From a checkpoint of a small transformer trained on Wikipedia: learned positions, 6768 steps.
Each number is 500 + 40 x the weight over its row's rms, rounded and kept within 0 to 999. Layers, rows and columns count from 0. Numbers have three digits each. The size before them is the row's rms in percent of the matrix's.

# v: layer 8 attention value, 192x192, rms 0.0873, rows 137-159, columns 0-95
# o: layer 8 attention output (transposed), 192x192, rms 0.049, rows 137-159, columns 0-95
# q: layer 8 attention query, 192x192, rms 0.098, rows 160-168, columns 0-95
# k: layer 8 attention key, 192x192, rms 0.0959, rows 160-168, columns 0-95
v137 103:503531514483497458502569427478457529469446490440526496502483493481536463536417510486502549480459451494524537473529431529440551482514465547466474494468614392492548508521505524514478541478443505452507539442455494483520566526477451518493510520525476569556607468503498522429568525530484515512
o137 102:508490417476500535518466447553510500562545526442457532501407465460515519554571493440479507515533543551517388519574474423460480510537528513547494494427442546485472445488470414479478517505477522438447478507582531590413510490514511533463495498525545482399550539590499481501553435498486512483
v138 088:494448487456530540534437559537478521502549484528541448559503507475519504514493495515514404442521432525486520408505503518467508592518484500515469517547532561503489525545474538573457508547541523519431502520553456480578486550547579441440469517472511612469471504516487456552503478482612449515
o138 090:545538427534528474549478469487521469536361543506481553498511486536475442509480471548520517502483409483585481507502502544571515456496474500463486544513503352509499473496491517472518528502434450515530543558454545527516495478467439510446515531520540474546419439356551486480585486500535519465
v139 103:434511484456530504449469488508470541448501497479587464484490524607474516481523493503568529535536483501514425498490518505437477600467525555550500452583535535443463532430518531485481535506534492463520545487484455497492510513465454526567526492458407487524439485512472533472454562452472568530
o139 113:503492477413482474592448528543505530479569465553563525498568494565477529468522505497545492620469438550557518486455496490469530484542484534503512501488467511520504470499588468504508451513496497507491488456500517513502531521508423557485571513471469452517540512489484469510524443423497511481
v140 097:511513474484482520507524446537504556527486484459549448464449493472496526492535528471498512492453474441503450520614525501554482456547531464569460509446453577477546487490493524478481510423535499493540575517458530465459431512460474543526472574487523499474477431446516460516397462540442459543
o140 094:537465498547517479444477465454434520490562529467519494548522463470579431503458495520470549579467505505494508435435513580455463470519479533456549444575504485496458418471442468502452563569496491583518471534528549511471556514503549480496533390531485512533468432537493498490506487525512451542
v141 114:510493491457496548568462476478503544526469497478503514485516525527435596595602546480530530489456452517411436525442598470518517512519519470483529456499492584512514551565495509536527487523491444405456477455527459532446436531532463433585451521527515559489525498510485477468507515457509501493
o141 109:528513475523486404449494479446514455437502455546511549485505452552480547476427475494483451600473505546500524530450492519487512509476485443472519430593525478468528458492587445462497506488438494488480496459485551482499527460499511557490461386527510486498500478480441521556501539438476464484
v142 097:536510448532485488525515536501491550447526473433453495432473582576453567473518452544512515540525449482561520483583446451418501553449458491476550492568456548520474502474516502539504484510482527480505607580518464513523517502494509488528472526499461493556535526501459478461446501535553392475
o142 098:504484543524546494504589483479530472559506515532442452496560462531520440541469493504501515483458431515541470448500514590495480473512475527599518501466434462544495579479464492548485508544467505486488433422567556506535556431530512505470493591528480497504493481530497446570476485496476466458
v143 105:486462524512515574476489435501519485549514522454477417488522503480470511535486501482476481561509500490414473557477529458476520456457529424468504513526516438467548615550483498519514525474495430508485543523489526513484555575479467514565559503521442445540504517495482440439553569497471424489
o143 102:470500595480474497459471621410529480470499533513564515457439453564537484517538499473492466479480480589556514484534496512482442547585442479517509491512461498501506500429486509460492549547556522454485540496510523504380481529494545504480468497440483552470557469516591526513495456486525538490
v144 103:510548491509466557518563544548522415540524448449494535433576534563428520499470423433563507522467434505489463496545506485487442502513565494506418536529511478520487509459434456470533408541434482475472447494431521522458520586489510437574508478551620563514496427540454560528460537449474491542
o144 099:535428442536499438474497535523489490432506528467558513457524519534527563534410561539483490535497591543472533496468521522448515495485553436432529444510472555479546459611511493521425494473471548460451496413492518521502454487557516530474565454501447510513463562480487510453566509490478566514
v145 098:439502519480468533524419524471577503486523494510505543426458445466509519569440534575524574557489447448445536530529454508496546540595503486563531490575537473472537441421483460497519559462469508489505567504452519504511555491494479508538570476469452478466468515432512503488522492388512490525
o145 098:553535513433484526500444417518473517506490477424497495546457464488521490477499451501511574508548435534526505484552406403545613504517449513595526501508426520505454516462542491451542537592483526443507563552513547502500419488523479485544513498433470513516486476520598497433478552545473514478
v146 101:513509503526521443531529443486485490602473408490391548451534520454486501515511465432483517549527520476512503467557471517442511422475448552549484570515522548491452450513476565431474442481419485563476522555527592489492450527518442445493504402526471486470487468534485459442589520477482500638
o146 099:517425565548498612482492516512443499522528477495525461551540580448571537584469549487477542510510434557467469443543503517455493448478571540445470428590455515502604533534557455578428501517474543440530498542481511495460487557511518535430501536512537499456533491526599497510462546480491477480
v147 103:582488512543477521478462538462480511502538482569517461546445527509547508522491528483537447523549481420491487505412445495519547549494512589532543468479509489510535511534524470433474534561459483529543515539522544488521430512487516593546533574513517468518480436465478502544538407461486493487
o147 097:460448453472540556493461569527481503476499524466434512568546485462500518513485456493485608436458564510428452520556522407544502474602507525490527508507476397504544539429468509539511479549516495446487500448412523579473468523544404479516517488485524526488509521497522453427419543544517476516
v148 117:489512488532486501489538497551483554521490527468529536440491528511550542439496489484438476500447452457505528464502529417507544397491574511554484454522503616448482472485574556466523485566479529460544528478515531502495519512504459516486461518491509454493528541482442627492527417534505527477
o148 118:530516440459519498468538529431566509491513498512499532527505504565528464447522537521512495554490507507434445542491473585547473497469483470479510494471516465584494484582540472544515450445558448499528509448479511420532506472517457475417538497530498472535495528532567473442471561486467559581
v149 115:486538489515470450446462542504532541527450539517503464460523476493465522471430466532497526516486531478503447550512376561529509538421481511558526503518602504502498515441490526527543429504507393590453546522507526430445556527530527416545491456475506506518514465498481481465511508563505533476
o149 117:483483481424502484514488536503447441480502460507570506451545523510495535605549476536453411490466405577510487483442478529455506514504490490467510513513426543542538481445520519467499514504477573400522512518509489516509515526493458548479532601504488499515495545499473537560564525467434491551
v150 100:502563449478489483424439518509533595507587533459456485461567479509523418489597522471451496498503477467467446451595497523430555518463545486538558532535480505475603495467509538490470486505492484448486548509496474564459510536446497428532411486496494507445517482463482546485495503535477523493
o150 099:521475510503556479519411477501474510533555481523462501528513545538518553536508512565502438559455512547511448522482457543455449490536448513523496469514484480510504510486494523495504480478545447478493505501481576562493480468554483436463579497521474498525492478515481475483468562506474513544
v151 102:537510470461474500539442541502475459485521432441481505542552436508490537438539562495563493481487447454567486550445531573469497475495515447421591493472538524535472481553473496484539520472487477544486455475478529518540502436473483468477412373492488478476512502522536462452521473437473573532
o151 105:466485446409532547570562416580475466553457474505549506448503524451462516523501499496545479479458503529513563462499497440492546501486523500398505471481534515498548497503564436559437556499472542499537508520479497571450516475521505560473520608487588534494450522500487474556456534487500426440
v152 102:484524506507497543501499522511469505462545509450450418453480548525436558540563499446514429533493514470477470432548464501498475507506564488629493496470456556495478502503456464440495508545533503463538525566505481573490506518499562525586550481432528530478460481480488550567530506465542465458
o152 106:499501422535462397554500589543507500497447468432562579480562449560522460450485519507496527492487480577435543465546500484534494515536451435461523540519430465462510529556506425500511531533542509503480518445513491508479555508535441504496482487462406478537534475435454483436506545514478560535
v153 115:540504543548535479515608504522490500472572445451450528544534449449472432553508520507464519515567529467546474474411457556491441459465459581463512522469484377493454549462443537499525530529506534488535480501574453465571510551495556556571534496494526500510428492579474477519437540526531507536
o153 122:421436563489518520505550477554456558516490541530500490475510494450511539466469509490455482434615524444547486494557451512454521489515516485527504492486536497489470521542509500470463459507523483517479482503509477526481486547505477486416484544500487470488520461420549371552514537474498489550
v154 104:498502556566491533489521461515477485473513523474513498522516480465430406542512515433481499415468484465445532508465520437515488490532512491502502480505563518508529539376476497463520479553592517508570518519509511527486412519528480421496533497512454480499525445522441521441473507560518517469
o154 097:467485494488486528499464531445529479552487518573550496500527459485552555465512443555441498538503492528479515493532475507555405463457551456487478508449516494428568481534492525461502523491536486544489518499508505576467508497494459448540486494502401467530505430479475468560535530414469412646
v155 090:538405536459511559480520498520563467503476524495553502480535470488527529457514476534561489476456493509561440509490522469444471462451585479480527530482490533569437597526510527534490406577568515524506589467417470450410499471496482534546484494575531492550492543476412533527513549521489562506
o155 095:402530488571472512460510529498512471458516558519508480494510523442491423500442499461443514507532480536501536485558509507592477549507538492481486510492436514531523540397483508514536568510453480479473464512548454463495531500480444513473560585500446512562519540458500528443530614515441510532
v156 099:513504533523495461439518496499550496474492508581520440578478473546559467475421515535455453493496486480505473462419506511538465427467465541497551588490471477449495500548582528512439542460536453507520537522527461473457509502485433471485503486464487492490452496506491449591516525539561511420
o156 096:459558509493490485534500577505494502464501445507475511508507469501506466524567509578519550515540430430482457484470505518542535511485483504534438521505517463523483549433478535488507516536417486589436529524473525532521494520479453529501504565542541480500528474500513515452573501513526517503
v157 101:481530477509462518463403498440565519535504466560537493521531524469465428434500527503547531609480422514535523552504520511492508480443517466495482494434527448516424469521419482513522504496532447505474486473456598455446458513497534482425449459550542463407456468468462450498579504494552541533
o157 104:517460522467539496535516515591440419466562471526520502491494515534437536613488523524460445452451477557449515522543509464520502515439535506497474407529506568534576553504505595460476481455542492440531541517551415554477453523442488490518469545488503541559516524526476504511499500530523521437
v158 101:477480435497491551462460509492565483530583467502523488486481534517548548483497468491430508512435520482452479484423486452532534508493554469569572442507496538467446509548548541551517505523443454455504467455515462544428584500582500539527523517482455514503424482423583527477526509494458492509
o158 097:475510451457502472542475465443481514476463509529457532508542448549534516438468530503513607496534469451489581475508516469532518496490501523461432436466546464480490467556504503515535440553520505478576484466462550385547441568433512505426531465493554487505552514452477530494493587495460502531
v159 102:498469504549476509500460480490528497528532539515437502513448491437493480579493453540487457487537506487458552520500541527511411534471459488500483511459516508533485409552451434471392477531494496448463467476537470541549495446509586408545482456518487526554450505584508505539527515474397515451
o159 103:435518429568562501584447491575518514496467501403555527469505546445488586546553418502488502473525501486514527474496527528599437497484496530496448468487528498482525457428464506520475460496571564511514449496529477533460489508504532486550455483467476500563445403508484544514476451498492499509
q160 113:516435405459537485469547535508530414537501485493418475486480468422450468518490460492493514505480571533539533502523504469467545504538458526543513521488443485515519563491490508506527485500499561492576485509485481543637570513478445501546516522551541494497537470530498489505489448480480532385
k160 113:556416418572523464550549541524514513519467485467470489451534446440511471536467426486542506499470501523517499516528554453455509537520507532537511513527458499585580556513485446483516576502490506510514481461547436550577552538569517467531504535522482560491475537497480466534460506474497517495
q161 120:416449462501440452511539460457507519481492531534527510523512521571444494526522440508474496476438488532497433515447471471529571484440463509497463525569419605489475442505507504512520576498541567467549561467561474478505481494539479491451486479578520564480507513538499483533513495542543492523
k161 122:462509506432465455502519476466505498465554507545514617520453504493501494485532481477537516490500524496476401506511445576515513548464508537536480504496461601514558494560581466459542478546518506468497575457494474516482527484492497529517493464596514510467499527475429509501539556469459437454
q162 111:490568524524504502489458462482474520505533485584438527559591467494482588495487574519492492466577455450562437581478441502549529483487473479448459484531458468557444494467556530523486508487472580503518496416488492469533504535522498511476446569575542507442498521527529568482519476507491502504
k162 114:414576514454581532535431485479431561523541541540455488469530486561447554523497576492531530470523441466499529462463473416512446473468481487494455513419433468513470573508476531557534522469491563455505518382499521472473544487478470445484475548555560490430508512545466569501485535485541478493
q163 112:462538537521554490483487520441529519443505415516495556561522444495559440536587524479429534534499506601413449524487426564470468488470460475496441485512505539518500479427461546556579526519553480473550526551488510500461524535514490479503496450536459545521517491393470522473529458529510457533
k163 115:524511508501445502528513498446432477497464503533475502502483490504516478482539405478560412484528437531487538525468422538591424504544529482539505456575512551506493458443486548541574538502506486498517571541529499455535521530497522449478432462533461444517551494471514506395544503512463462519
q164 111:598544509572600553575561527476542466563560474494447486547427519414441432485462515533507537519484519455417449458405466526454482460532430506507532536475510490475456463478560482455502564471556545518465533501488507497491531507495493504448465533488529482516470450555460533531536514488489501528
k164 115:554497534547540556560550472481506434561487495460480438495515536454480483515502593509520520484413512559449485444437447500487463424441431459484548479558496519527450468481600484462477487482515542530432604570462534525540453473492545553460471515480483474554445445541491523508459444468504502502
q165 121:463508476555507526472469459464470482426460517453528365508476501521481518541525432428464491498487521512503558512482456483576485519501456529532471601484504535509481466504544440521525447481526548451476582509462554527472448464543494561505471513455491479455446554525498486484572530460619508454
k165 124:448450463525481558472416488478477514441473570400566455519491468474426501524572468500428497512446481505478477431492442501513543585450483540552446554509483461472448485514498447478498534474569521519536506466449514573499549498506526550463549502502550469505427573504509508456498501481551526503
q166 112:430445519491490537503555532496492559485453475431491477482444568493533466482444499563552520437510527473568441514579528541467469477543516511504544583467461501491446510483428504507517533557488504521492469471533484459591471491445478560495567472504491513511459469499516510460523500487477590564
k166 115:473439496441515497428533536471529478520462533431542515472487558440564474528524468513506527429434560492491486495554484529591464478481561509452459545441496508557444533503472507541510522462482506504468483480482509636522491534507467518541476484489518475487431507476496538450519470569468532494
q167 116:486498573463499479456503483500489476519535558482460403521449515523485441433542496468473517498569539553486408479566478508531549468488450495476435451514511556458571451569454523428526518458473502544526537441472497549465512566469570527446519486477507520497538448455450472601472544440455549469
k167 121:537511480475507476456537523518473486503579477494514427452501534466463520483493485549499505486579530564480453542498437518487498535502468524516456468444549526466550472593463498487555528491555502565523616480460540546441451493519564482416488468519471455439474459458540503538442577425509598436
q168 110:531469555505519454495545494486430421473491459504490484491437559430513507435478461605470447488488459518456448499533478509480513566453484505525535539534529469544514501456474469504510494569433396462513506489491552412464506534479430531537464504478491473553537470468538452508508502489547493499
k168 110:489422560502513437460583470519399428479524493476493490472456494454523503513514417599498468477456509482458461450509540504480544577466513464461579534571544451558544485515507489538500461520465459514517464562467457423453465555497443514519500503423520562463507469465504519493510468472579454477